{"qk_norm": false, "attn_scale": 0.177, "train_tokens": 195900000}
Each number is 128 + 32 x the weight over its row's rms, rounded and kept within 0 to 255. Layers, rows and columns count from 0. Numbers have three digits each. The size before them is the row's rms in percent of the matrix's.

# layer 3 MLP up, 1024x256, rms 0.119, rows 53-107, columns 0-127
099:200138107082124155107152131098102134159080107185117160149107081123094127135127093106127136122174171124102148120136146116100165163125127107122137133155124151140121118106083104091125092149123109174207155173099177087189170077073087102111090116085150086094164152163106102131123163184112090115118102103112098127119134110152130088091156155066115146104150126079138148180121102080144122085145
083:183115080143145129166132100104127137167116095151144176134088117131170095114092127118115135151063121106118084170116166118105161095114106119164082124209099080106178141077143122167150177113134144114152120132185108119148167060099104168093083117112071121131117068096099138172124131175107094082094157096067143091126135130113117134121075155092164119149139089104059148119168140162121153198127
095:127096146084092155139133113143172041110148102127123158100097132137146134175099147201109136134154161121178085166126132143171090144161067136127156152110121184084149171157214064117139111151131155137182158135139182131141102146114088130111127113076109165105067115108126098065092131139074138134140123160153118092115124156121172120119151171110135143086134133114150116186130144110120119149160
100:088188093148093157156102174127127110129174136080089119161159116114081136101115130100086126125136124113134145151125177119132105127127104140065160214159101025120101104173108098152097116128127095096172093070149120118162166148205135107138154168085110123101090105102130106115113099160180146125139096115128148178091110098134107202113166101160101149090107000155156149140118168147158149123136
100:146120105072173077143133157101143147146113138049159078092116095154098164137188121125165109089120138101135174155129153163118135109137155145147172125119091126090114180172101108122052122165103170125073143166117062163138144159137126097185115149157136147106108083084127092169107094128165136123098139164107077159108127176151154160133125129106094129095112069141129116155135064196144146159108
106:146091114143113148159101097114097146170116180065140154121167127136134162126097090076152122092131138136068112107152076136178147113149122137154094147146154118165163160126089125066086138148126180071089104129077147126093122136134076116105121124133166144142116120090138173116102170216101077166139146119170179157060150137100131140157183199121112159123123172100147171060111196129102117121165
104:072143148155100202107122128083101189100125123150092141094154132084135128118095124129088103139134087124130142113174193097129072114165110167129123170119116111059159095184113100098098127085116115173138181104101134137138063178074083172155107112157122132146069162186177088174117132121141127134151159153183139166115108060108133128165129069129091113148126062075101106169070132145141138138125
096:072177085150172110181136125160181124094135171141137100117110145123098079172205116198181090122122117090095172097107105139121143098160129100129083170108128175112121110185128167133145150122112124139079130166115103145161118124103153165101170126125173145101106129123127169141111130098103120171096100134104100076103135096119110105094104125044147127140181168122091130150148104097147138066163
098:128096123124096093172190139138097158138078140085148103117085116137172121097147107118095102132113120171111055120148183102129129169128154107136115106113154160141172092216138123110091142159121147167100084071096090099095115097122126113128140126122109110089136101154148166117139134141085119145141085168120155142140054159074098123160155080205189073191110121197073173114090164135150063159226
097:082165144105107110123110103098109070086198159091133157134126077102165086138158147134124121104167164137135116174094120130111154154095113147115133144159154141122136083088140156159106121138121167148168100140140122142107152212134157125151183150157112165077074175118084103111166104125115162085120126111147092091159078119100144134203172137096113095133092100109131154123116092127118152165110
103:086129142147102186078128077089193105188154125110079090183139160123139144121168152155106130120147113131085121166117052132155127142120146082088128117111111164098144110205157077119126135116115144116144138099141129131134145103136164111086101074140159154158166144127084146210139157108122141131069166135108093065116173117098079136187144125075146118125120087150170142140092119163157157164119
118:157148131132136105093098091134114181118142178134176133135101160158160072112073113167154052105159108104063133075137083170147093089124159132049145078119146111111173081117118126135142161199083096113089198185184189141138121131170136184128104097134136145134142165110159173159135097124085091123118104156204119129123110089088108092152143165144043080117115109068186144106071122092103109163113
102:154107188119135095149119127097054142200078157137088042100163165119142164139158162106118125150118137110113149178098089149147110132168086149110117136073116152098104126146123186060093127131134090072113064131122124194137106116130128119176162184133169144115128172128136121116131049113143133182147106070144141153154200128157171138102138059173128128151143122119129119141097090125126106185103
103:121100160121184138075120145161094072126140154126113118134131131135151180144172161142178076174170171112139093108140122061099149073168078139101126057134122086099111074188129104085168160085117139174100140148140125169114096109093147112116107131190085155157180121088148167100117105103118053144135083171166145106172114092139173114122156108157116141090088141127086089130154113080111125116151
094:037180141138095091033080074103125147139108168148068130127161043153092135173144156099138153135202092117095192116130053156101112112150169101165172135176170098138143120120158171097123043118107119091152129130166125142116118132117109118103153105136095129167146147107139127157205112192063142129198139114168147120114132044191142115096117127125103140133103114094158129168103211138113165146117
100:072133161080146178085137077150154123137133111125113110139110174169171152111100167099114139173162067152112109091123134144151210167110175135109091129157183184101127092129166173151154187150086156128121092063084161181116067164129111137175122140105074114059115130136155112093120062192166189154108107134107084170141086084101158136177096110133121162125113075052164133130146155114044199137122
104:111137087155102133103137106127131129097138139122121115138166104176103154118192123200122078173170128130146140102126139145096130131168126113149186150094074172105105176090139139135088103197086106133103131087153110079090100103081097110095127141120124125112144121129131124140164163125114110192097089089139165152076108095151143138109092132091171235135075130151110145089138092086108118113120
106:119154057099137103078112158162097103119131118145156166091107127093176122136166130133167099127104144136087058161115057126132164191102113125131159096127118084147172065136109112145139187124140157176090170153151100141158091144109082118163146086057138138177105176143121150114146088168126130085139124103150121086128168140131112084116093157078152127152113067075108099128086118128123224171141
094:178153130147128152132173168082138133127148156108137087161157159172115114176164138082089123152094137123136115094147179149108081120191106131067127163120132126176143164107170146157110090169078137064147100054143154177090130123120134115118193165075132100065167082124147102107103089145082120097071157104118111133111114077132200139037104140071102133134132116089141131133140128071086136094148
101:135149114187110205116109164145079078120085094126047125074162082134144142126089110170092146166151166129156156140129110084059148104122174145072079161120079189119179156169158123117173108130098143152127100038110112181119120220144127118173146179098165099114109119108102141160136129132133179148077119122128130144121097103133175116110116128102145151165158112120136143089127068142118131093156
100:108082121120128140141137171106154083111174031129105143090133121150157105156160128122103156149225102103095132134108121118177172133127119157083079186107137108101121214177154074094147143141153187150164131142083084122134122096128118228126105114138078145137106151169059063144105077099092131186122119095054150054110112181146125155106131085089181069147121181146145134129202172163182139189151
103:114158134126082112230118159128103188126151137132118106175133154168126125145119163128062097092111158159144146077080117122116097088149134092095117099139152085118156190054134121136123100115087075135140053129118132148123129125148117160157154132062147170117126080091172113110150175143138160108116125145130119175126092096182151163179095103153069167114116109146179087189094160085088081064168
099:140091109160163104091087159123108137052121113069055127103153162118166101109107082156058176124180124165079186145132115100061082098161122193121147157102124101104084115133085095154080085163121092169071130148084111173145161133199163133088148150133161132138170136132129094148139119059098104092136112131201066112117092087147057121124105178105168076115141156129130106186171081141144117101068
091:145107059121144150124128126128145106248171122121098096120147120118090136162133155091133098174116135128127181132077105103101075122137085130133110104109160166077096187160104139147134151091121168088089110102091075110093139081098139077098159122085150120134145144131157106078174145120117111167127169128091092094067200139104061099132098135059151069132169118104093117160157092139178044176178
093:122114086142168110177145192083114130151092109139098148123138085122140148147127079141135160136162149109135080133158067143141128127101095129069166139067183168116172111150171087145123118155144127085159069180155093107163094129190152123097118048088144106125138155138141127171186125156121122039157098187070111103152064093115147130132150121124123144092156151109128103180110080085111169144131
097:124158088146067161070134136131114159155084117148074149147100087138149089119143167114113153145126179186123131182080105098136142095117063076030072162134131135105204118189176171102164130097089171110134150111102054082159095095122076128113129119157111149105096208121118107147153144080120086159135131137194110156138167153130176146152106152091183168108126122169114108126123098083189119128205
112:097137122111128139124173120135124177166132121166123117152120176095144128172098130150188119143160113176105159155096152154126198083158108071103141154107159064129145062159146174119119112106096173150116185146089149158182112162190146131125143073170101106180121157132117163172116089136110099101170122151135198143075110108155148070127133186032158205129169178126115126139150136116154089149095
106:086093129112078127128118127195112104143082129140138157111088161139107095130145155186144144184157151114127100106105115127155176172108134174124139137150174213185118153134123125065181097120163143130115110136108125068109204194112116126052142096108130149146180163114094055072131156093068107116124127101118145106103164146128154183105113176147103155105165147157167091120143153131133091174130
108:148114079077134105156093153128155098102157123130091175130189125203124083081108145112066096104122121112090126110112128144102195108211104141113178094075187158145142133178115176081138124161098129173105129142075107121183180133118099120129092094191129212137153134113164111114136176140091122131132138121062118134124113150128109121095112118146103146143141117159155107141159138152137118121155
091:106134059135070145153169077186132104110164151131140118131145121165056141099164144143118135115128134171134166173094104085186114168135091152114133139136113149084080125096130188120121124125126116162132107115142092138101092099138141178168125134100151172119136128110152143132130078116116094170136125121136105129109230158155129137159145135079095142169119103093089133153108170133163129139113
106:064157168159091161107138100086191118121113087162126153125146153139154112119125118118148095206110143106151131181140117172139133123132134116056105162177159191101136128172146139133167128109087198134101118176149113159091110187093081154140210205074161130106134126153127122109146131082110116131091140094101125067113134127105102112121115069213155104140157153148144083079102114152117109128104
096:119101157086124137159186131099176134090118120077080144094126102113104129089068128142167146196126107118119079157140120181148109110196135130115070228138159125083130098117091174103086146147130075118200082111194161130132153106123152123157141141122109158139117092118148103162139124110119107103117105214188139115137170132092141142116059156118116163141157099182084102154138129085107134126173
096:105121094158067098145098134135127155071111141074148089159111182155149115088139100137085129109139179153119112179107122161064165143132128127102152130108107137117164189170080135099119162153105188137094157125113094188048109167112149130175144129136105156111115147103160148098131193125127100145136121138162162186139137163123122084128163093174134163127094185113182109140081153109124155168148
111:168174116118110116087103112166148149135138125132150105189145144118190125173116072119096116148111128120133123155096096147188138136158188185108121150118084173133145139122108099165156149089122137156124119186076135153109139110103136135216176065151135150108118141140114199044058146153130119081160139123142181100112141131064150139134173186128120095088124096110098147069147179110124157155070
101:148160116066067087113107158136113105126119160134137119083151043103101200124126092117143108118144119155127184063126111109155226100160129164105136161148167118111087213127159142122125103107174147149167134099121109157123066102142155154154134165090150154121154189092121116188123126149156135085121143091088133104116114092144105112160214106153111087110105130122170012185124118177119177157116
097:098187079129093150138093150157168137164125134105093102157141118119152134103097072139124137127178117088115125184115143200147098160160154208159168126139104136109135129074198121126098049139119138103140093088127184104153159115082123107122130149104203143078106104162144159142082134155119163153205063124147125103043052090137159108083098152071097098129154175152108108140128182096102124044133
100:115129048122174124140198195098153156130096186150102132114168162144135157136120142145112096163118107123218158106159121117110094136104221139091183120119117079138096195140152154085094189154100154139101151104132140130104164144140137141090141083094120143163115117182109110078130074104211162059108101117112106179125140130119092088126087105057155095163160142119111141131163113128087178144120
096:113132132143115092110190104109134157125139092194136056144116085110117163106102137147119104105175115132139104144124096133160091148106082142175097131086149173115137148157110183106114156133084177147105127074144123190099124141084118150125135151063163156109104181178153139136118117189189077091126200137131160123101177111097148103154109112077139145138145160112113118110105135171148100145107
095:096181100134102138138104105148172135136095067173127064124087125160126125133127146100129143112158129138143163098097136142133129120160107172136141063137190129089159090154150174110075078048050105142137179112154199174152121164199138138181130127090095171141162198062142164073196140124171135086150186072117123135154148124071131048156156135094104190197070132126110085170080227141136063116153
094:112086116147089119103143136086187148109140124097158149098096076093156134119116128156078102095175133087133109131106097128086076082160122143146195150124161071151132146113177117146060150144159096126135150134050088118114108132182149142135112160067102152187097161133118125145081157095109170130141145109132149162076112163084161180158122109130127117131080157108150158090111165168152098130126
106:095109204162153173127059091110199149131080150127138137067158139113143146073071094096138114134110150112127146059145164162125116066102149146143057085138124104108052141150116104099133125149106107124151070097154123081122063197168114136116097112186131141211139079115102181118131144106134156148198120135164088110119090105119105184141102134181125121113087154131126097083172101157163118175165
096:112185158121047114158142126128101108143170081110143103225128143162123134077094170107130076157154156136141118091176120186115102134095124159167092121111123155120143092130130132122187094122126126137189101181128113108079130196096132159102098126154135076124107134112118118097161102107125098079148107113171079121127164171159141173083123120167147105144106121118072049181087099120101121060119
098:136138118149145180091120088158132140143126090122171108091120131165135177185149096138127083075144091184194125136185144153135167137144075095098166118153101155102149133166103184112118054168083106125069101122087150127150157115162191170197170092115145104139126137087146121164116162146096141184159112096172098149085131038192087122158082066116138132154126122138134102124105193119033162122161
100:177138138124124125156158119135047079130175189161087152171110031124078108123147160126104132125185110107098113144130137139121172020176171123104176105140132083153141163162167071134142111121165143158153113153119164152084087104130144167114115155064155106139094189099096137071117140124137128083115135078149178164174058095164101153075171093109150151161113133091147128115117167136112088126139
106:121112214126144058148125102113138151130147128163117129135135144096134112076092091158125150186082114129107127100107118096111135140138124105189149101145091094100141176185177147156121110160072118104118134144077115097062101133150161146117183178168179115166123115096112168158084134065146165118140105151147138064159154137098122147100063153102116104133071084131100061180150136131102128096139
098:078109067105175100129101097157093135145117184070163142163198088172166139131137105093164137120073148078117132085176109152116073118173192130105108139117139189167143123082097167099128120100109130100144111151127103107122181097131067138100122106090196115121095147092095216140131063137124136148121130143147085119138102176167091133121141162084159143156161098160021150107103124155138089141088
101:055152129137169160172068160138107153094127068092142139121152140072141160091113087148114126117083119125077101081104150131137110119141124136087166145129091084131133180148128116129085148082125126181094121077077190133098142161172151081075111074150100157192174132123155097112148118226163133080155173126078165111169139157157183136110149073163121147119177137092089164096158093135113167149151
095:162153118076137146134150089130082137158124129162165101118136117112120126129146177113151115132139157175130117174026156155143093132151141126096144061144183126163152088119097194094147119152147148140098174153077153157182107123139093121115168162155146131124156148119152162145069127017111131145117137045143118121073145068167130069148192129110118096118106064126179086118167104124162138126094
104:088139117095129125081137091107096116097104095164105141149159131141100134135137141099177170162106102125154138088090081167109199128118118130150115099082137122186066170116112157124103169087130190129123096126133135092141146103192115127147077116116152160109158077151167094154165091169119137098136103085146141135167085133156129130129163037207112128164121149168120083098136159157209165132171
107:092136150101097136093135145176100106122159103112170171104118132114098150191091135110121113188220125123067153058177133146139162105162133139108094147140183128101088130074145160095185142095147163185115101164130095124109153144160112109109169083153106149178117148138052132148174105158113125116154142150092121122177149190111093153135119105149111077120183130118072157155160112148095084113146
097:080114243091153106123124160080093146173057146141102137148134175132111154122146099110152136067156081102142115180141164137105134078171124101111146120065078038142144127123126157125044070157080086150126150142119160147139114106141093125196137144117167121054112113104156162143117068141097147125185128149127095117094158135108073163096125119088171131149036113088115136204119103165070146138119
094:131106156101171132132127134131103109102092153103060149111071147113133150165104110157132127131186136096082101127187166141119131138079144193101077110122162141109161125206078162126143146182124162123134143142088098106082138148099128095154144116163118156123091139084131148108116154152123064075101121113175153128117092120144111101152196104161104057170146176159171125120147153148110119140122
097:147182152083142131111125085145146105140169148178113097127132107097160140111132137169128117127109089106106166197061179129145172115098156127138144136170104089127087125121135133109120145121095107116170179134176076188074131126121140072116157085099199125105160118098159132141161119149159123148120131142124113083143112072082099125173104153143166123079111102131091090172083120139092132094181
091:195150093151147182150154173130165104122126099134094132095129142152132093134117126148112098182165113100108160087110090184171145145143075174188108128173139055154183159115154139117163116122117202126131081057150176111134202141138116154133124105121175192147132055134110160167168141122139130162121116136152152146085079082168142074128147099097174130047182122187125103141137101148114129091163
104:145093121082099072154156123132091151183141106114076117185149123199130118117132115093154103092131145136095141117126124140133147094145130105127182145104084119193081135109142154183089147089154129150101116113153130137157138116135164128173114160123127179153101050149137151202105142138127171104145125136130177102137112079109138108113099179100129187098106123135131104115076208148091150051116
# layer 3 MLP down (transposed), 1024x256, rms 0.0816, rows 53-106, columns 0-127
097:109116100112120119155081139125150167194179115113102168105171159108103159155143146042156160072095109115125090106090098102156156126133121101179070087175156130142166094026082138114119154071139153096110097106198137120136120110109126106146129095103162124139185091148120110136127106126164143135105149105091104150171154089160146065108202179178087130112114158162130109087119114115135147149138
093:112098186150085060123177178124134093142174116108094143115116179125118134160172099166098153059113142068141132138159150105098102142149173069114123085100133156117106139091103121109095113188050111146161101109210131150155144154130106076094134084146097128103140117105144174114162080166127123131134122118161146127118121112174072158095143137171117094119182157133162132115129125119133101162111
096:135171151169173094115108110160186187243143094123124105139091127113121147146164095156214172099065132084113146155086145107171093175131071103138134147098128135120103109136160134150124177126160106149125109209150147177149080103123175161180074081106133054134101116161143102126101182095103161117150060116117124079091083139095103154092086096127134101088177111116175129097165115126084109148092
101:101077178131142085099157111045153162117110166160145114125087155150102158161097093146098116058177087089131067113107127176132150085116105145104098104153112108129183136122132135147150151144109164174149125130168098167099147077123069138127169107074110149092125135126056143124134172202150148056155159176116107193156088153126090118150131123186128144095121208123076169138158159115097141101160
097:105133129125147110101122162124071186092144121143135157129152116141096165190144081160145151106123149134103093127166141139129137117087058066063105110085105084143091169107162081110145122146160151059144123119134116086134121145167152083155160120100128070204143144175139119073195165172148140169119093163116209074122129104112093169201148118144110121108169127106099157085128166149104097172147
102:078122106153110122143100152180112104125115136108107093099135116089127104119078154100155152121138207120109109121160105090105110108131118159152097105059131065118174135113080160078152087088107147108128111152100156133151137164123164109175084113097139153138166102143142112180114147114138140123115114192155113132191173101127114058162147122154174145102170083097106117177065172204148122118131
107:129136081107160142103123122181122161099083102146143087086184171117205137148112158133173117120123116192126134168110152078089127136131128130128123128143138131159060116117149160118144164156062132049119111134118126109132125102152109149149143112142033058082108102091118074159142177136153091095122167149121115121113121149107116176188136110164099089154130105098160135157170085190191169098046
092:158095150122110118127118126146100111121151168144085049115055116110135120117121121131132172166147120170127148078174201162172122157070136106162065183201139138145118115144139144117133109106060124112123137123111120169106151166167110152101088143120104120150147150099126124144118101070169182176107117156127198142134173123193055135099086088109156126071123175135104143100149136142135132089231
099:165104184123097152170162163095147110093088169112165143138074071152168158141143133091194088127154130181073078077185177164129102132188138128178118078070169157076185150147131067125141110123145163155162121126166151099174173129150099118148147167168075125099078063102138132169133100151159084161092151102138116162093107092152131120200109116164085141139164105147128187123125110070134126149123
095:170146132118062106081089112135085057151123142088088157165106082146106183092122080109115105069120132127094134148105160100164110160098111085135123155176142156097106116117134151088111106110144104163126115078197123172168108208118083172129114112152176152117148097143103161154101116112082156097130219130087181159097037110154093135077182126107153090119161114115168178134086173111151061144167
097:116093202146122090128152066057115123103142105134080119121098124078109148105141148178081128117095161105107159100097097135146160114131110170132116088149163106160153150117089110141123079120121102143143120100174155106095136121124095217166169153132093179148132048153108123087092149090203123138065167185139110137115082143121127128121178175183142138132128170139152166162147127129199110160205
112:128121133115155117122138098095130230101110137175166124176146125150163143115070091124138080122114119126107142192185112178140168124173142064088138096070072101151187153159122129083193126161068123127109088084147148127133118147112169188108176139150094050093110067144188163132093098180049136094094120181124126071070132075111135082118157145098081111156209115081149139105122171123082128123128
104:095127113147151089101087150126217140128092126135120108129169175163145104149124124139090091093160103175134067114164126083145117086145149157140160124099119111127138119046145185133099186113073120118088146129140121125127192093115099061075088088125173138127164128097123142131143138079129107118155128156135095119132202147095122105081110124141109143129126143164040083098095132137118208156178
103:127172136144181128058153151146141080127054052130125104134186164109108115192159134120175117123120122095150119131140173129117136092067126141147123187104209055137111148138175182119129191133129081112054125157145066123101090122128115095165082161109060132054239126155165153115120160145086149170155149117096050129135109102119128122162174124152051108170123173118161154127187095123143117117083
096:169089165150137126068096099089169084079100146123175156150136092090078177163114127161132162178102121141118156110135180136177127101186168134131155126060133122114104163124104150091143203202165142155128079161040150154098091106101148102096167220126126114128096162153082113145120109154126085129136119080145137105152143158143153113149137103109117097126120142100140196150156094128137138168164
102:136110130147144073130142116061169070097044168142102151109122095098076147135089131094177129100127150120114126126125125119058122092114131098091170110133208135126103119106170168124153122134121143130149128207112100085107171148031160161110136120164150125194130085127138142173139176126101133092108173127091165099127127095155122064173137150083140176098181148134146138086118130116171101123115
103:135139055105169102102123167136118084092175119050079144154157119120151095116151124109094136150130135133160128165107144096117113111166108116127119150182106173141154132114078169102114116120141125120124106134127061157134112121142123137070151129082150181094134172174118148155127123086112102145095134090182080085136137201122075081143142083201130103107103112092119130122140127140119063107159
120:116111144140105164116100131126149082151110139091155127101092176129167091096109171112115160119123121023084154187147080179114128114137176116196107116135108110131143120125143149115117160130169227182105092084131128124097134136157083171128131103067130139168092143109132098114108070161147179120139088114137125126141141122111106128096107104107174149166144120160078091065103098114115111147125
095:135172090179109090129107141133103133104114105119134100080103162115119123147113174142123214097119149113114090146081140179191164121140174061089136104142117095092143111194119071169180089186151090102120142099135067119146169119150143116095130140087141149165143132143104122132170118191198092118148154132104120164137207124120150130082134083127195121132171109125158120133102100140148150111089
100:155104071087132172146117125111098194127105150124166162106106160208168106082117087135170135076157098135126108121099155138104174106163109144153098122132093143128159074124152136094116129131082143159196132080121121184115174147152112133121146174147192042177148134142183131134099110065118118067142122110132113079142125131111149126095136101159120103088064154152062156112110120105090169133153
096:148077139158172098124168150119159062122151169090132061112067079114127173087166066127094140158129101152129151127202160149090147148149144122153150174164097129120102163193086074151153161095118094153136100130141152119089129139120162131057168130139078145134088088128135117082055145141166147129115124130131096098121145103121123115188135131096129163140126219152081129137139094146136154070180
103:157139099074104159130155108128164175127146126136112095171124152124107180160179075173095100100126181146092111124142098147187151126135126111136155131152164116204105108129131147096132076115175147117034111118096149093110126101142155122117175175175138194129142165139109150122118104148117069187160139056070131129144137170087115093141173173121151147121089089106166079121117132111133136095129
098:135162133154170123130123121106175141119125138164126110147152112079166173138174144090176155130110127159123152084106081118107101112078092072156066159133178104137142058116113112174197091094124091130117072148134132117123051068146150100139147157101132100092107150146211089149145185150165146138140108107092123115140111163102057069144116106106085091166087146137119145113071094101103142166130
094:102115151140129150061105148150111125082115138122198118105103133135160111024110132166083161107131132040118074099152051111148070152187155157180122172145024086084145171125178159138140100149161111128119119108109152187146105110165068131081104129124033129072148187102115140136126150096145137105119136130155111133115125102114210143127151148164144059161117156118183150186106188132106157136141
099:129081128118103093148080110155136110146064181100082097151105099186193146156126109121140136126118122161119121155129052118078173099150131164106121076079172148068151115164112085124105136104135086116128150102149078152127157165151104115100117097201143112135085154115119068122061186120137138109112091079105070065167122148119089195149091101126089088156159173171130168187116119134131097128106
099:173119138111141085136141135085132142114141181131156181086159104109157103171151076133141130106137167099129110105045123166140107128122108091169147101079189067098140119128136105136099157120125118069172156119182208124102164197142100092140116170113150116127108137139082099074091103148160102129119125111149112177126114085141081170047102120152114093144128171080130146106127169149133091188157
111:143141098130137154144070067119116152130138139100146019121147102130150163148109170092093081093192103100117128102104104156113122133055151085108131145163120080135095107188105126120128090158147150188188139192155131167080112187129135136147105118165111097100160135092152150142127106128108173142161131188122154109122082131132154135093100111178152099149142085189104187113112143125165067160033
111:140145162131112126147140141088134110142109129128150121120083164166134078131121150081130152127066143140115149076100113106125108144157085133150091085124168111125128093086101162090133169164150119147138129143141161145109109101118101149169144093222183129128079123137109153096138119156151090090169111140164119100145146100099171133104082149130041110109142140110099047198183188145049162065161
103:137079161139081158143111167200095164144096137116113043074067081150145108095122119135133094109126130127174142158114165120125084147128159143159091124157153091137173155169109134127127124140119137176143128128103110137116151146102167133118114095130076173134147193122138145155142124145130134111157153148181081096163227128108096095108128138166138124132140137120141160081160106124103157135127
103:171196140189176136119091176088131116158136154135121148079113158087116173079114120127114146105137157095181158101118133158111177124112142129119153083135117082168147092122127074168158145204178160123113152081143189114136156136112126110121050095123147047105073133107069102105132108153125137115156145112176162130135048135137130109120078120137118121160176138152204064038056122093116166190110
103:123114161121177129195161080144096137150120143148139029118081175145143118097211158154100108145119139141178116136141062116077079137153117103179137160096140083127153105108142137156129081065126129083062168077135087094173108060132138152143134139192151107133161138133147130148125116111070083157105127072050113118061202180202145112080165155175173125162142117097099104106128102175144096114100
094:142091101119143126118123124120076102151108144194111082113163116126097172185126165136064120138109125120200177105158094046141186149120092150111123097091094087099148076146070138119114147179133145117134155154163085171143104083133107139117112097135149147152141112075114112119066185095147109125110134107156129101103152133124136119060130094149123161137132173193176160122067123107154053150182
088:053101141117167102117161133127140131112096142101144138099140075123101151163168224106169109109129126124107186119128168084114095168093077106101068131132160118213077084061095151140101067140080111119155080125127082149111219099107166108167112126120111145160051121134127102129187156114155115121116143118123189111108140131113131099138098095167121165132153153053128119170130114139110151173066
112:122114122155121166138033142115132116098140145130145144095141123134081034106154168124126109113060156117092192095147106151127158143116157104155126131122117170147157127059155093153188107147154159172155059109115162144102128141117142117088127185177130159121132082131144091136172155061151116155123116077142137145124149093088124062177143152096095088182129192136075127104179098093118108144148
104:134131156146123152130080151118095109115122148177187095123198172145100123127160127102139170120126192187172178125113123093133115137163092128180160158158111102119136152097111088141066124122182147123147155131133117080126147114033109100089111150052119092117181130097125117146084121077189116127124148091096117114101160160110125159110162103141072114101125156114143118157140146140115169085125
096:133155171143141125107076086151153197111124109105140151162043178118122085165102114137181114120059083156152191150152091069134084118105137135194096162113105113104124136155155170186077082105082158160076130183079143130151159076107112072118164092153107106146141134121128103181136112115136112160118088102147102103119092148120097163147120203180220075155160143118119146138150069080099164099139
100:205138101043127188183143145111139129163164150115067077132113128118073103156120081133098115100157093150143155136101176175121120190074132120136073159127104144143213142131078128090173126110153087122148130122110151144135103180131102108114096160137130066068125131140136147174140182092185120163129064168118163118159086162152120083136081132130070170165115110137134172136120201090197147121115
092:103099168197159111192140114234140115107125133133152147143145147074119152124172114109139125130067092169117130095141115141129104146143118160088161156108135135093104098116100121058060192093137052096173172134117136116136151092133099154130093140183112123135105086130090129145139167114072146185089124084152144147109041141174110133105171161152105155098165138142167073119192122130198059102130
106:135131168068162129082171122100075132137159102152130096146097141100105139121149101149129158119114207146133126121173204171119159099083121076147093087183078160174101108175146109120188145149127105112067142149102131162210065082145118131086054144143072096170127159178114123132125094141164139132161164125063173104140093140129129130153173140115137092127151125096136192123076102128153097085111
095:063170166150163092098108144113153157120169162167100136094132133121132137127121156084140097088159160063131141119126083177129157116150087111100111126160094180194169090121127154121138088156137156157134148119151123114173122118094136155087089130133161172160100097161130200110111135161117145163111185092134120112081124119150114129130093115138172144071127106169111127134057116165182131068039
097:124152093126120092091136164180148118172182144158122131099125161149120155176161121133129164166155078153126140170139144123118179096108113132099184134067184149151157140086105117172171135085134154089105186118150113155095109087199118135175116152085121149105103171126134125120163098159126092141104150133148142124123171095104188090074188122056132123090131114085123159172059182133194131184044
099:101135125147106064144157127158153122141098129149151150170136123168178139161213101128120082133059119188077123153150081072093147126080150173105109126109121196157147178140167129112086203082151127158154116127116052137116126115130118146112113128121162118140142136118167094125140081107080113094145152149100131123155133140127164143108156144107071127133128113123175135121151144103178120073163
104:064133155054133114144129113084168071137114120131158121160180146141139116121132143090108110171137043077095068125110175185060132146173124131165145141132127126141044165133145106118113136113143123136165129114084097165133100105103106206143107073141142139123137153140118161163134125134134094105168116193175168135132171133133112178142119033186124124154150074086071176174124151110178042149098
093:108118117118179134062121133132085090151154108145102167152149209104092130192125138113103130063059111127108091149141132083141130188166134099133065123079121153138128084139129131189075111130130129075142191105125108089050133124078093139121116072185104101120092122135132128175160094137117152125145142126178147158129139187130105169143113157043095067109151095160139090133114124155185102072130
117:110137128049086099115115109077081071180171108104107136110113161132132140083132138148111199143148101158162084046091174122102162148158134143145119145156117175085158147108122154143124148141148115127107154132093125131143063148171164131166147108088127100135113113154144164144119153115146085162091088074081117155085116078098049149111129119125181116151105111154121119140118079134134117194106
092:090098094123144172181114152105079124154187097140088129158049092125133113161103151075087129096118165107097111065141153124111107129110164095118071090087132153095058178183192183137186134097108144129149112119102170153143088102125127150088150060140119084089098124149175162134138130137144145093084145089101129084124149121076127165165112133196097116182148138143130140149114161151095159034154
097:153169158106095134143132091178129192145092171143162133179147174165121097117123113105134110086089129172199099117156139157123108125117079160176110144085196195126089145160131150133131151099131123075138128159153158091169136175056130134082108142106125079102099107060109079134147127087154140131127076099153125130122084094119113094128161132120102143175091115126138099172161087075140097052102
103:147133151166212099152107099120117121128164177167161159125148159133095142135209071126102139084155166113122134137172104167113199107136127092193140117132149082151102142143121136100135150124074101112150142115175110142166151155076143168159139085126111116124085136125101077077107118143127070104112127165082179157143147178133161176110094165100182175105137106116096123132139122089055132116114
102:132188062095125117176154157070040139096138093133165140170162101162157142152141147136125151170155167118073164111134149142109134152181113070148108123122081116143082196126157187160132151107095158129124070153134126146134079151132085120116114158121080098140127134086174135101135101119134117072100078146151096120131166155098126126166179116146137089098110154117109108159120069093126182126069
110:128137124149121052084146124111189143049111118099182122104194179123079178124163088182094190177105115102146116131098124143144179180112129076140105160090158149172169142151073112122105135149072162077131125176131159150120124160104159058150107147088109112149137085123164154103136124118129146158122157036112194118135149096111137072107173100081029128117060114126153108171140140099084150152090
100:065164101141133133185105094132149122102139090141171138188155136153170152137159101130142142173139134146134159202129145151126115138117121149147192171109125120140099170091109106085100149135119102158034152073091103207130130105080120062081150179118103164121098135137122076133165196155136102144143166115177198109122115116105094116138122133129145090134121162131125123131112110180067095134033
089:126147101165164103200082096170122147120123112137101085103179147182146076125112197148167199201159147146163137156075137086191098137142132141138191148110103091120118133107131119114114144146113151150083154133107074153094121088098119116114100140101123116109141194136150134154189168112136130123156142143112152106148146184090148146099078166110117096125140160141055142059088149099107078151099
094:145164089121096175088128118122110123039128148171163072066135176130156158095099126162125120106167149132103069117132155115105096096144089125146151115113158138103138145155145004102166131166129152096100122142077085111169190145114159155166096159154099176167134116206103097089136124141060140128109150176046167187114163159123121198134102171159188162124196098133106125064102128164147077108121
092:199178147075103142127146118192169134107111142135104119120157106088139051048154156144097146128144096143166105146140148129197102147139135124172124158148107078076198083081139151104130091072188098151117126113153182098105110118180127075108109160172189120067115155198059105095165098107156120116156079131144133109154109214136154122092131101148086134173100089089089123144111154102164123118126